Each number is 128 + 32 x the weight over its row's rms, rounded and kept within 0 to 255. Layers, rows and columns count from 0. The size above them is the row's rms in percent of the matrix's.

# layer 8 attention query, 256x128, rms 0.148, rows 55-63, columns 0-127
size [ 73  99 102  97 109 109 105 109 105]
[[147 137 133  70 161 119 162 152 160 118 111 135 117 150 135 126 122 149 145 105 132 115 135 114 104  72 157 177 118 122 147 183 147 128 106 176 159 125 142  82 163 124 164 154 130 127 169  77 142 138 227 101 139 112 197  54 110 175  93 114 190  83 145 120  91 129 136 138 173 125 139 110 140 105 200 124 145  70 109 134 119 108 132  88 168 102 126 175 154 125 117 111 132  85 106 153 124 102  56  48  70 114 115 138 174 102 113 137  66 164  95 140 102 136  54  98 110 135 127 102 163 108 160 162 128 164  92 131]
 [126 122 110 114 162 150 135  93 120 151 134  43 181 157  74 188 123 125 142 120 131 118 134 129 128 132 101 137 102 114 113 156 137 149  96 144 139  79 167  89  82 129 108 109  93 178 123 122 147 134 138  99 119 113 186 167 120 154 135  91 128 165 165  89  88 126 228 170 107  59 128 109 127 124 112 142 148 161 143  49 152 112 167 102 156  83  94 149 128 100 168 142 143  96  86 131  86  86 145 151 114 150 114 182 175 146  98  52 122 132 188 141 133 149 195 125 101 114  42  90 112 145 129 131 130 163 153 153]
 [120  50 110 176 135 104 124 151 128 141 142 158 122 107 154 116 111  71 129  75 155 105 125 132  96 152  92 142  91 135  84  57  97 148 204 206  99 126 119 133 166 159 136 110 117 165 125 115 123 132 189 142 155 145 181 115 115 164 169 132 124   8 150  95 118 163 149 127 166 153 103  87 134 132  89  77 158 102 113 130 140 101 158 110  81 130 154  77 166 121 132 114 153 149 112 127 120 125 203  72 109 146 129 124  98 147  64  88 126 142 154 106 145  87 120 138 126 164 159 146 160 137  67 175 159 110 140 134]
 [157 140 107  67 155 161 127 189 151 115 172 145  91 202  88  78 105 185 195 128 142 122 113 150 101 128 173 184 132  71  83  56  76 139 120 138 150 127 158 166 152 124 182 104 114 176 158 111 123  98 144 132 126  92 187  89 110 124 113  82 144 151 187 127 121  79 132 152 144 113 123  51 184 142 117  90 137 115 115 156 169 135 151 139 142 155 103 161 107 135  86 146 114 151 158 139 124 132 103  93 137 112 110 130 118 131  96  83 119 133 122 152  65 104 172 102  98 156 124  75  78 106 139 159 102 122  74 174]
 [169 188 126 135 114 105 196 188 159 177 182  63 131 141 116 109  77 149 151 104 181 154 165 111 140 105  77 150  71 166  84 116 152 143 175 118 120 119 184 113 167 146 107 146  95  72 135 162 146  87 144  67 168 146 152 107 112 141 140 108  92 115 134 156 100 109 136  89  84 107 140 108  94 152  99 205 115 147 177 149  38 121 129  81 134 113 100 108  98 113 137 139 139 154 107 150 144  97 179 152 143 158  86 125 139 135 101 108 164  58  98 117 145 151 155 118 151 119 132 162 109 121 141 134  56  90 135 132]
 [105 225 120 115 144 133 175 116 108 148 116 144 139 117 149 166 172 131 153 203 141  90 140 151 162 137 164 118 109 135 102 146  85 128  96 116 100 152  77  74  81 123 119 151 126 100 128 142 132 144 114 151  97  88 174  41 140 122 116 167 146 150  73  76 192  85  89  97 140 131  94 146 123 125 134 105 167 170  70 177 137 129 118 153 107  89  92 116 141 152 198 131 108 123 143  83 129 155 121 130 148  96 141 180 127 178 119 130 100 107 123 177 146 154 170  23 154 161 100  88  89 116 121 136 151 142 138 163]
 [136 148 124  55  85 155 103 146 146 183 175 113 160 115 114 176  79 103  76 169  89 109 154  85 117  63  90 161 102 140  91 122 111 143 119 110 157 143 133 118 156 101  89 178 133 129 193 131  94  69 113 123 162 152 133  98 137 149 158  65  97 134 163 136 144  75 153 158 160 203 107 152 158 153 184 140 154 130 118 143 151 145 123 138 143 104 139 121 211 111 101 128 127  80 160 163  73  80 105 112 172  78 116  92 155 149 180 165 101 100 121 125  90 148 115 129  74 149 121 111  86 139 112 106 185 129  95 147]
 [ 85 159 130  64 153 142  95 138 201 132 102 121 115  70  94 192 171 122 110  69 168 148  91 174 168  59 167 153 150 129  99  89 108 105  98  65 143 117 119 153 116 174  88 130 153 112 148 217 128 160 130 157 130  97 104 130 142 192 116 124 137  86 110 155 109 124  85 104 141 150 166 126 144 133 123 111  89 107 108  91 114  92  72 105 155 161 139 102 136 123 164 153 121 130 155 121 152 121 103 149 162 133 147 151  73  72 158 135 100 114 144  88 157 142 171  99 131 175 152  51 133  81 122 146 122  68 145 169]
 [105  48  91 173 133 165 186 132 106 113 187 142 123 170 115  73 109 136 111 107  69 122  91  91 133 212 168 118  68 218  86 130 175 139  95 110 108 143 108 132 112 194 130  80 154  87 134 148 139 182 157 137 105  95 109 138 120 123 163 149 174 114 127 140 145  80 109 142 151 122 138 154 136 115  97 159 111  51  82  99 114 103 122 127 128 100 175 134 130 122 117 156 153 137 150 132 138 126 115 146  77 122 163 131 133 179 150 105 132 155  84  84 106 149 186  66 162 152 144 109 130 110 107 100  97  80 140 173]]
# layer 8 attention key, 256x128, rms 0.143, rows 55-63, columns 0-127
size [111  97 103  98 109 107 106 103  99]
[[137 179  98 165 143 164 112 110  85 150 141 125 113 128  86 105 176 152 117 120 171 111 117 150 105  93 111 168  96 133 123 121 175 133 137 156  60 159 172 117 149 130  84 159 158  87 174  80 160 162  95  64 102 125 209 126 158 195  69 122  95 109 143  94  91 146 131  71 120 126 104  94 106 159 146  83  92 140 154 123 149 141 109 109 146 110 133 140 137 146 198 209 152 156  79 143 131 160 118  90  97 119  91  96 169 126 103 113 173  87 142  88 112 120 209 154 100  92 175  84 128 134 104 110 155 137 147 114]
 [132 129 110 169 136 126 119 182 119 152 156 110 132 110  93  79 126  92  74 161 133 159 111 182 155 140 130 120 100 120 179 129 132 156 171 117  90 143 123 182  65 160 118 165 163  96 165 157 128 139  81 116 150 160  85  91 131  82 136 118 144 121 148 112 128 106 149  84 126  38 128 206 157  64 221 119 102 153 118 119 152 175 106 127 137 120 152 110  92 114 122 111 132 111 177 175 128 124 163 144 146  88  93 141 162 142  86  85  80 138 153 132 134 112 154  87 137 190 123 152 168 159 148 137 112  23 128 131]
 [118 128 164 168 126 153 117  73 113 166 136 136 181 121 135  78 158 133 115  95 162 142 117  85 134  84 142 155 142 156 137 166  85  74 136 157  95 113  98 124 120 106  77 123 117 106 142 155 144 127 181 105 130  80 108 143 119 164 171 128 127  78 108 125 201 118 173 125 119 140 110 145 117  86  71 162 129  93 141 119 141 115 126  92  97 185 162 163  49 128  90 144 133 103 138 158 107 117 125  61 121  58 152  96 116 143 133 191 146 158  68 189 153 103 116 161 103 154 171 184 147  88 108  96  73 168 132 202]
 [146 175 136 161 118 127 106 174  81  45 119 130 185 156 188 181 118 102 159  86 152 148 158 147 136 186  55 137 119 145 109 117 161  70 170 123  83 103 115 152 135 115 138 130  90  90 147 116 138 122 107 185 165  83 141 123 137 108 126 129 141 120 156  91 148 101 122 180 110 105 123 169  73  55 138  92  86 150  73 123 137 133 169 128  78 118 151 114 123 122 110 120 135  87 138 199 126 150 146  91 134 130 165 116 126 166 116 121 117 180 110 113  91 108 144 154 136 168 144 187 174  60 134  73 162  67 135 113]
 [134 165 119 111 112 139 119 126 144 159 165  99  61 125  91 146 123  74 126 105  94 106 159 126 183 121 103 113 107 116 162 154 173 151 148 182 106 143 134 106 128  83  86 138 111 209 124 156 148 107  82 149 130  86 171 161  84 150  97 144 154  70 143 142  73 153 128 115 163 156 121  84 111 135  93 144  81 107  98  79  86 134 131 104 137 138 146 137 125 147 110 100 142  82  96 133 187 127  50 138 162 129 145 116 155 120 110 125 131  83 133 188 148 118 118  26 155 165 161 151 189 160 190 162  79 113 105 181]
 [146  99 111  73  99 143 137 148 138 125 178 116  66  87 106 139 120 147 119 150 159 171  95 128  74 147 112  19  77 152 101 117  66 121 144 133 140  76  90 144  70 149 119  87  78 192 135 117  99 120 145  81 102 134 128 138 142 155 130 111 145  80 145 147 179 116 183 124  87 140 140  97 122  85 112 191 133 187 157 158 129 131 108 153 164 140 137  73 177  98 116 103 137  90 132 163 115 149 168 161 126 125  88 132 169 170 123  58  98 170 128 150 135 144 140 131 141  98 120 127 160 174 107 173 140 167  63 124]
 [ 80 115 129 133 144 120  98 106 110  76  41 150  75 171 133 150 178 107 173 115 159 127 121 125 106 100 125 164  74 114 174  90 143  93 112 157 167 175 131  86 148 121  72 142 144  89 100  57 112 106 104 114 140 210 110 116 110  95  86 178 148 128 136 110 154 202 163  68 136 162 111 113 146 142 107 117 140 135 163 128 131 167 123 121 144  91 154  54 138 121 125 111 131 133 153 128 174 161  95 152  65 111 147 126 189 169 117  71 161 142 152 209 124 125  94 132 153 147 188 131 115 162 143 132 131 129 105 137]
 [158 100  81 127 139 132 114 130 184  86 152 121 107 130 153 109 169 193 170 140 148  75 161  61 143 132 148  40 121 109 154  99  89 107  94  91 107 130  86 142  89 150 125 101 102 160 141 124  89 101  97 163 112 173 142 112 143 166 145 120 144 173 149  82 124 118 132 124  93 102 154  55  85 127 128 168 147 163 151 108 188 120  73  76 101 120 106 112 169 145 184 144 161 139 159 127 114  95 128 151 115 125 127 137 100 142 143 123 201 114  65 187 130 146  85 153 135 156 187 125 139  84 182 139 128 196 106 163]
 [178  98 112 141  68 172 212 115 107 147 177 127  90  89  94 155 101 119 106 181 184 131 118 150 124 141 103 144 186 139  73 131 133 164 138 134 162 116 134 106 133 186 122 130 111 143  80 167 154  76 123  87 164  94 153 112 109 113 131 126  42  85 137 121 148 136 116 110 129 137 128 112 136 112  65 174 158 144 104 124 191 130 136 121  68 102 119 133  77 162 104 116  82 136 163 108 127 109 152 126 165 154 217 194  87 173 154  98 177 151  70 114 141 126  65 121 116 118 143 140  90 130 152 107 111 112 136 112]]
# layer 8 attention value, 256x128, rms 0.136, rows 32-49, columns 0-127
size [ 87  93  91  91  90  88  92  95  88  94  99  91  94  94  96 107  93  98]
[[ 80 131  94 131  88 135 186 117 160 159 155  91  88 114 134 137 106 167 183 124 163  94 134 145 165  50 107 164 110 111 162  92 162 117 101 188 115  98  60 127 124  93 144 112  98 144 101 162 129 164 120 190 110 146 170  95 181 125 146  93  89 155  63 108 126  84 107 103 163 105 169 105 188  90 127 156 106 139 132 150 167 126 167  73 115 104 149 166 115  98 155 109 113 100 130 156 130 105 188 208 138 110  83  99 148 149 175 144 117 103 129 164 112 116 179 164 136 118 163 126 127 190 129  98  77  92 123 112]
 [173  91 118  89 127 152 119 115 138 115 133 144 118 139 112 162  78 150 108 137 137 190 160 138 145 172 193 144 112 130 110 125 139 143 120 146  87 142  61 149 162 123 193 155  97 132  76 159 139 131 127 143  81 111 111 102 128 102 132 102 150 140  92 151 108 127 174 134  55  92 142  96  89 147  87 110  68 104 134  56 211 161 132 121 160 129 117 156 140 107 156 114 183 101 145 126 141 124 104 201 135 123 159 143 188 128 142 162  93 146  76 124  75 147 101 110 148 122  90 164  50 144 108  67 139  70 164 182]
 [157 128 154 140 125 162 106 141 120 103 142 132 137  92 191 125 128 123 120 134 122  87 129  68 133 195 173 126  89 124 116 108 150 168  83 183  99 163 103 128  85 116 182 117 165 119  88 172 152 118 121  81 118 155  97 146 101 147  97  99 155 153 123 101 152 143  96 137 117 104 130 173 208 119 107  81 148 106 147  93 104 101 156 136 197 165 131  80 117  90 100 143 108 129 200  92  34 111 127 136 135 109  93 103 119  91 142  94 113 102 152 126  79 130 129 204 155 174 191 130 139 130 160  87  59  85 158 127]
 [141  40 146 141 136 104 147  78 128  95  86 129 170 117  92 208 127 113 117 127 147 165 130 216 133 113 115 165 141 193 110  98  90 113 136 132 148 122 154 129 116 120  82 166  88 110 135  85  67 127 131 102 172 152 151 100  98 137 162 133 159 162 179 130  91  98  65 120 136 134 163 133 182 155 142 141 180  77 105 139  88 100 135 133  95 168  99 123 131 145 132 170 159  79 181 143 104 120  63 129 120 157 123 124 113 118 177 133 144 143 165  68 166 108 121 186  74  61 109 107 103 182 137 131 147 121 115 145]
 [156 145 138 124 171  66 166  70 122 103 121 136  96 129 123 122 140 162 205 136 116 175 145 153 121 126 138 145  74 116 150 173 129 124 144 127 115 140 128 106  66 140 108  99 130 140  69 136 130 127 163  81  96 200 103 143 143 118 129 134 138 120 115  48 111 127  64 185 163  54  82 174 110 151 139 171 159  99 110  92  80  65 102 136  95 130 130 122 126 128 125  78  96 129 177 108 124 157 154 100 141 160 123 163 199  90 136  98  58 125 106 152 111 147 132 157 107 130  87  80 129 194 159 154 132 189 139 102]
 [185 132 167  95 138 135 177 122 134 122 125 113 147 122 147  71 192 144 108 108 127  72 100 127 190 131 141 133 143 128 134 102 111 169 134 100 154  44 108 120 103 119  49 124 136 126 189  45 116 159  92 161 110 127 138 134 114 127 139 121  99 130 194 105 124 112 137 136 119 151 181  40 143 104  95 186 166 108 110  80 133  59  88 151 138 143 137 102 128 123  99 101  67 170 145 129 148 167 138 118 180 104 125 139 116  85 150 116 159 147 148 145 163 182 169 134 123 148 145  71 168 143  64 118  90 125 155 145]
 [194  72 199 127 118  99 122 188 137 169 143 101  98 110 137 171 118 186 131 117  99 121 104 140 105 121 133  80 193 149  86 176 121 114 182  82 101 128 115 117 135 152  72 215 167 121 100 170 126 125 139  51 109 163 134 159 142 123 136 126 140 110 139  91  95 119 162 130 116 198 117 100 160 146 154 153 159 137 134 111 112 153 104  72 153 129 154 170 100 175 121 144 144 141  79 117 115 189 138  97 110  95 147 172 127 107 143 113 100 120 132  58 173 125 150 150 166  70 147 137  90 128 154  65 122  84 139 144]
 [103 108 118 119 110  53 150 185 154  58  86 124  81 119 100 174 135  95 155 132 130 146 151  27 150 120 148 101 106 150 125 123 228  71 137 154 135 109 131 120 109 116 179 139 166 122 150 134 128 158 153 104 160 109 168 111  63 144 100 129 125 129  91 108  78 103 167  93 128  72 122 125 166 185 107 190 122 138 118  69 165 117 138 142 153  80  91 133  97 120 126 172 148 146 108  86 110 169 168  84 117 139 103 138 131 140 144 175 161 118 122  95 112 182 111 124 171 130 142 102 146 124 188  94 154  92 158 158]
 [139 163  97 183 110 129 175 226 163 139 124  81 124 176 160 101 149 136 131  89 108 205 138 112 142 112  96 116 166 130 113  52 139 160 113 137 126 210  83 127 175 138 108  93 147 133 180 170 134 142 115 100 172 153 160 133 150 141 117 157 141  87 136 108 124 105 162 101 144 158  75  74 164 148 182  95 109 163 124 117 153 127 135 147 149 165 133 159  89  87 117 155  89  83  99 130  85 136 112 116 170  42 106 130  80 102 120 121  69 120 119 128 135 104  70 134 143 136  96 137 135  98 113 148 157 115 193 153]
 [ 95 101  41 136  67 103 131  96 149 138 121 119 108 107  76 103 146 122 119 120 126 119 137 163 155 136 118 115 129 136 151 123 109 133  76  93 159 160 132 154  64  76  30  55  99 135 131 154 174  76 117 155 137 152 149 182 123 169 141 187 164 107 158  82 134 117 136 144 111 137 143 114 132 141 165 102  98 138 125 112 133 174  98 116 148 126  97 135  68 125 109 145 117 194 171 126 121 101 188 149 186 117 159 120 122 191  48 113 190 126 139 117 114 119 155 102 144 170 129 118 188 119 153 117  76 123 178 147]
 [ 95 184 115  93 127 128  79 169  75 140 105 152 135 143 141 119 207 131 110 141 133 130 135 167 139 161 147 173 155  79 176 104 138 188 134 139  92  75 184 147 148 109  98 132 129  86 121 180 184 157  98  66 113 122  99 124  78 111 131 154 131 153 129 107  99 179 144 141 135 133 174 187 142 148 151 119 100  80 154 137 141 162  72 154 161 106 115 120 133 117  94 106  95 111 160 164 142 146 124 148 100  87 100  88  71  87  68  76 130 103  77 158 144 108 129 124 106 140  95 172 121 184  82 114 146 162 196  75]
 [128 120  73 154  99 128 134 166 182  80 132 155 140 176 113 179 135 114 124  97 105  99 192  59 104  75  60 118 131 138 184 143  94 104 141  74 120 145 200 136  97 111 120 129 116 144 137 148 164 201 150 171 186 148 110 154 176  78 128 145 106 173 131 161 126 167  90 126 176 144 120 135 149 139 126 158 158  98 106  90  86 160 111 108  76 128 161 108  85  86 120 158  71 119 169 103 104 139 112  86 132  79 112 102 141 123  97 155 103  91 178 142 148 125  79  93 117  82 167 124 172  95 156 162  93 109 135 121]
 [104 147 140 128 121  92 112 145 141  94 109 151 216 190  90  60 184 151  69 121 133 172  64 141  63 168 168 115 140  94 102 136 127 112 158 117 109 106 185 112 147 134 182 124 141  68 168 160 153 162 129 105 126 131 135 128 149 170 111 135 117 115 126  86 141  88 173 127 113 197 106 112 175 146 210 123  66 122  75 113 178 118 103 157 129  97 134  91 123 107 104 108 130 120  96 102 122 146 111 119 107 126 144  69 143 137 138  95  94 138 134 136 146  96 126 180 126 165 105 143 152  90 168 182 149 193 174 112]
 [144  61 157 210 130 128 126  93 180 153 161 140 176 106  93 130 113 171 157 126 192  60  46 126 133 114 187  87  83 119 129 136 125  76 171 145  65 109 165 129  85 121  93 120 184 136  85 139 117 132 152 176 124 103 103 118  78 128 130 167 142  82 134 140 113 173 127  73 143 108  94 190 102 162 177 143  97 137  86 109 180 124 112 129 157  90  99 165 134 124 158  74 192 144 183 100 115 140 135 151 120 143 140 155 140 131 141 159 131 161 138 106 133 131 191  86 110 110 121 137 131 124 121 154  93  92 110 113]
 [123 117 151 150 147 133  96 140 153 132  82 109 178 106  91 127 147 112 137 154 148 133 123 116 103 156 130 128  85 133 136 117 134 141 152 124 126 193 130  88 152 121  89 139 132 151 116  77 123 158 134 135 179 117 103 152 176 180  91  98 106 182 142 140 111 202 112 157 245 123 156 148 136 135 114 131 123  95 172  88 175 150 110  96  39 135  30 145 102 100  88 153  98 104  78  77 136 157  37 128 156 105 118 146 162 138 133 151 146 122 103 105 127  65  96 109 161 113 150  80 103 109 126 113 152 121 165  92]
 [132 146 144 110 153 149 117 200  63 107 180 124 171  89 126  92  97 165  99  96  58 141 121 137 123 157 105 144 104  97  40 168 166  67 124 118 147 153 103 187 161  70 111  98 115  91 147 120 106 118 136 106 108 125  91 128  86  90 178 180  88 135 122 167 123 162 109 147 115 158 120 169 146 154  95 139 123 156 127 118 106 173  65 145 182 154 130 134 204 187 137 116 143 161 135  71 131 110 133 182 139 139 159 131 104 118 154 114  96 132 168 122 117 136 149 111 161 152 108 174 125  46 135 145 109  75 104 140]
 [135 108 120 116 159 110  93 133  99 100 112 141 147 196 139 112 178 166  84 102 169 124 131 104 128 132 182  84 132  73 179 107 178 105 151 136 101 125 173  70 127 106  87 156 102  99 138 112 153 102 110 103 177 148 169 145 140 121 117  99 128 129 109  86 153 106 110 143 100 107 102  95 151 113 150 131 136  83 116 125 145 124 145  30 153 214 150 160 141 192 113 137 155 189 135 116 129 176  93 140 101  83 124 133  86 174 182 155 125 101 161 143  73  81 105 125 126 132 102 128  64 171 190 117 152 178 133  71]
 [159 144 112  58 188 154  87 125 185 151  91 130 176 135 189 123 127 104 109 183 179 106  67 100 105 115 102 108 235 169 110 123 119 123 123  84  94  99 118  92 167 125 101 129 173  85 156 122 139 162 106 152 152 148 114  75 121 114 121 156 154 126  82 144 108 129 117 130 137 134 125 130 114  91 107 100 106 132 163  88 154 121 153 130 122 148 238 136 149  73  77 148  69 127  97 133 169  82 129 130  46 147 158 133 151 113 147 119 199 163 134  82 136 145 109 110 160 120 122 127 131 157 137 151 146 115 117 115]]
# layer 8 attention output (transposed), 256x128, rms 0.181, rows 32-49, columns 0-127
size [ 93  95  96  93  93  86  95  98  83  93  92  86  90  90 101 107  92 107]
[[215 162 137 127 129 154 161  92 156  87 127 153 129 138 131  93 143  70  26 107 171 171 186 159 157 124 106 184 141 133 101 125 107 145 115 150 102 160  69 100 115 222 166 134 139 171 101  84 179 158 122 116  78 149 105 143 111 132 142 106 131  73 184 139 112 128  86  64 109  86  98 174 103 118 163 144 106  76 163 116  86 121  97 110 126 143 171 118  98 132 122  97 120 127 152 168  86  81 126 101 123 155 106 169 143 105 122 134 157 159 138 134 106 100 106 178 118 136 140 161 134  96 118  96 162 156 167  99]
 [143 101  62 133 133  95 206 130  81 162 207 114  85 152 150 159 126  99 115 144 136 104  93  88 137 186 128  66 171 114 105 147 145 104 121  62  87 132 109  55 104  96 141 139 165 125 121 139 226 116 115 143 119 170 157 118 103 113 133  93 121 126 127 111 125 157 167 117  88 111 123  99  92 147 123 159 171 164 136 123 123 190 151 158 116 128 149 139 148 166 155  87  58 141  85 125 117  82 150 125 125 142 132 179 168 101  72 101 135  69 174 151 128 135  99 101 114 174 163 160 128 106 100 133  86 175 152 125]
 [ 92  80 115 172  98  79  87 160  82  89 136 121 141 173 121 107 121  99 116 129 161  82 145 139 128 125 129  82 163  99 147 173 167 129 115 100 142  81 185  80 120  95 203 167 134 110 135  88 154 128 139 157 136 115 137  94  53  72 133 171 140  85 157 161 122 119 126 142 143  83 102 142  75 139 151 128 151  97 101 186 125 138 148 147 106 159 154 159 209  92 127 135 120 121  91 158 158 118 135 152 133 185 138 132  39 160 137 121 140 114 101 149 136 111 126 110  78  98 176 137 147 207 155 111  98  87 167 180]
 [128 130 122 145  98 128 124 140 152 113  97  58 135 112  91 164 183 137 212  53 103 139 132 173 123 124 133 160 182 140 117 117 145 160 138 160 114 144 131  73 162 151 104 150 149 135 163 158 110 114 165 157 107 130  82  86 108 152 161 135  38 124 159 127 145 119 139 127 150 133 152 175 190 162 128  90 131  72  79 104 157 112 102 153 108  60  60 182 141 139 150 173 133 135  94 156 108 112 155 157 104 105 106 101 156 158 117 134 147 140 125 113 186 121 148 179 133  74 134 109  79 123  77 109  49 151  92  95]
 [ 66 185 178 161  98 154 105 106  96  85  78 163  86 111 103 136 114 155 203 164 118  63 148 193 111 117 138 143 131 146 151  90 124 138 169 130 168  75 105 104 126 103 142 182 142 132 124 119 161 132 158 109 116  98  59 125 106 140 141  88 169 143 148 109 136 181  91 113 137 123 101  90 212 129 123  86 132 122 163 107 107 122 209  90 112 192 177 218  99 110  99 138  71 176  72 136 164 143 160 125  95 106 112 146 149 144 113 115 106 127 138 119 136 122 112 156 134  91 159 123 113 128 150 115 131 107 114  95]
 [ 94 110 164 119 104 124  15 162 177  92 144 103 109 127 155 134  96 165 146  23 180 149 125 139 118  86 141 195 125 122 134 147  76 143 105  84 106  76 149 113 153 117  72 126 132 143 142 124 156 154 156 106 110  42 114  76 142 183 182 139 195  66 120 126 160 148 126  86 125 141 122 108 138 128 131 135 137 106 156 145 171 163 114 108 130 119 181 128 139  84 128 152  73 136 161 152 131 200 126  82 138 126 157 120 160 156 124 138  93 184  99 120 109 104 125 112 123 104 114 117 110 143 128 145 125 149 133 188]
 [112 158 118 106 172 121 152 202 200 144  84 132 121 107 140 154 119 106 187 124 158  88  84  98 161  97 131 156 156 184 141 116 148 113  88  99 154 148 104 173 141 113 109 156 116  70 164  87 197 130 127 201  99  67  85 161  98 152 150 119 122 111 112  65 155 102  87 111 152 149 146 127 135 123 155 130 104 124  70 157  86 163 153 147 130 143  91 157 101  89 132 111 152  79 151 105 131 121 146 123 158 133 172 137  91 113  62  67 149  94 132 114 170 183  92  60 118 131 109 144 132 161 143 174 132 136  68 145]
 [ 67 116 106 136  96 118 145 128 138 123 100 166  79 207 138 146 122  64 156 153 161 134 139 169 157 125 144  50 133 178 119 140 177 144 135  89  83 185 118 119 139 172 157 115  89 149  83 134 126 120  99 188 133 129 106  61 142 128 122 118 103 118 106 104 171 135  89 111 129 155 173 161  95 104 125 199  84 150 116 165 167 179 116 134  97 157 119 179 132 189 146  69 131  95  92  76 112 125  97 126 101 100 112 128 121  95 133 118  88 159 151  55 143 134 141  55 150 119 157 121 173 183 117 110 129 162 155 132]
 [ 81 147 119 175 134 137 157 181 125 130 167 152 109  93 115  98  89 132  91  68 177 100 141  81 160 164 117 119  87  77 120 115 107  92 194 157 131 183  84 137 139 165 152 145 145 189 110  93 123 151 108 141 154 102 238 117 116 153 133  72 158  97 124 138 143 125 126 138 126 178  96 152  47 150 114 144 115  86 113 189  98 170 144 146 141 160 105  91 113 116  87 113 137  88 134  63  77  93  81 164 130  93 106 160 137 175 122 149 158 128 166  99 139 115 177 110 161 117 140 119 114 102 129 167 143  87 133 102]
 [108 126  95 106  88 118 111 106 135 124 148  76 118  83 106  31 201 156 130 183 173  95 156  99 131 134 123 101 145 133 130  79 115 134 137 127 117 169 130 123 125  99  81 161 163 139 166 116 111 132 124  46  94 146  87 136 134 103 111 127  83  72 151 180 143 187 112 120 152 144 131 171 119 149 139  89 155 109 214 138 106 144 117 162 154 153 166 108 167 150 172 163 152 131 147 132  97 140  66 129 156  93 116 108 178  94  89  94  94 145  75  93 157 126 146 109 121 111 140 130 117  79 204 166 166 113 158 178]
 [ 91  74  98 175 176 158 105 135 100 145 116  48 227 146 125 124 158 170 163 130 116 142 125  90 108 112 118 166 133 118 108 137 118 132 127 121 135 164 175 134 106  90 158 133 157 122 111 140 180  75 152 125 120 123 147 115 120 168 124 102 130  79 150 120  61 154 148 155 102 117 166  84 106 111 143  88 172  99 168  85  87 169 105 195 125  90 124 171 114 147 120 108 146 191 137 139 150 114 130 161 135 116 174 186  99 171 116 158  80 129 108 118  80 139 127 131  70 164 123  98  59 144 147  97 184  70 112  82]
 [137 174 172 138 140 153 131 166 118 126  46 117  97 148 103  83 179  88  92 160 175 188 147 127 228  91 122 118 153  84 192 111 120 101 157 142 204 130 116 181  93 146  81 144 111 130 150 128 148  67 119 166 186 125 183 110 138 132 142 114 163 100  78 153 131 115  73 140 142 108 123 175 113 105 110 161 129 114 119 128 120 137 120 105 148 101 158 127 112 134 149 122 178  91 115 149 128 121 116  68 117 102  49 120 157 158 132 153 138 148  93 123 161 119  60 134 139  76 114 141 173 164  77 104 149 114 107  93]
 [107 120 100 170 123 166  88 112 107 116 139 145 118 122 159 150 104 112 147  80 100 121 154  50  89  84 104 125 154 114 169 161 226 100 147 159 108 193  93 116 153 116 144 119 141 104 100  99  82  80 143  93 116 124 146 169 119 142 189 185 116 166 141 109 180 148 137 160 114 119 116  37  98  69  66 105 147 114 150 147 148 129 151 187 109 160 104 159  99 154 143 158 180 146 138 149  86 126 114 179 135 122 109 184 101 125  91 144  70 139 133  83 100 100 160 109 110 115 131 127 155  91 183 183 130 129 106 131]
 [127 195  79 114  68 137 130  70 163 165 102 163 103  75 131 176 108 126 174 138 113 128 129 126 138 137 113 168 138 117 103 115 113 128  87 168 131 134 137 154 105 144 151 130 102  44 143 149 107  81 160 129 168 160 102  60  69  72 111 160 119 140 140  52 124 135 134 114 152 143  97 166 124 121 177  84 120 137 141 136 103 154 190 130  63 112  69 129 150  99 192 119 125 103 139 112 130 149 141  66  84 160 104 152 194  95 119 107 103 198 131 174 166 143 128 166  93 129 112 152 188 150 142 126 143 102 148 130]
 [120 163  96 125 112 178 186 193 115 126  84  70 145 136 119 136  89 155 120 134 104 189 125 162 156 105 129 153 161 116 102  71 127 113 151 116 129 118 111 114  94 163 120 171 129 178 131 152  59  64 181 129 130  94 165 189 146 120 131 145 142 158  83  83  94 103 122 136 166 132 168 139  74 136 151  87 108 146  65  94 138 144 114 109 144 116 201 149 131 141 191 118 134  83  85  81 129 144 173  77 112 155 123 157 179 157 117  96 106  65 147  97 102 169 149 127  96 100  97 168 145 131 143  69 137  88 163 145]
 [105 112 133 164 136  86 174 132 171 129 162 110 135 154 137  62 109  99 110 156  56  69 147 159 131 111 143 164 161  97 151 141  79 132  12  95 108 182 137 120 155 103 101 136 152 117 125  77 172 136  98 125 153 147 128 101  95 127 114 149 131 160 134  98 101  90 130 195 208 210  83  92 137 172 123 129 132 171 142  97 110  68 154 165 132 106 125 115 126  90 111 124  88  79 165 114 186 104  92 180  99 154 142 113 114 116 142 159  70 153 122 157 128 155 107  94 137 113 144 146 151 144 151 141 105 132 169 144]
 [129 105  71  86 140 134  92  92  85 105 115 136 151 146 111 155 108 173 156 145 195 119  85 159 134 136 112 163 108 141 100 121 177 142 102 166  66 137  62 182  85  89 126 107 144 180  90 134 112 139 165 146 130 100 139 121 105 117 152 103 130 130  94 123 123 153 120 142 108 129 149 106 136 129  39 198 158 135 100  98  95 156 169  90 128 199 151 136 128 140 171 154 120 181 152 150 147 120 143 192 175 153 151 147  79 130  74 131  90 169 169 126 130 127 142  91 150  26  99 135 159 140 135 121  75  75 128 107]
 [128 107  56 134 196  96 131 167 105 108 109 143 128 115 143 132  81 134 112 146 112 108 163  96 150 156 113 125  86 163 134 186 165 131 129 116 164 138 117 127  86 125  85 128 153 126 112 115 138 137 131 143 131 128 115 132 181 198 108 194  50  95  99 106 104 153 166 133  86  69 120  98  72 139 100 146 158 151 165 130 171  84 159 116  93 124 149 100 119 102 160  96 137 157 175 130  60 167 185  65 135  83 142 143 148 130 102 111 176 150 108 182 105  76 145 142 219 151 103 151 156 172  81 112 118  84 129 114]]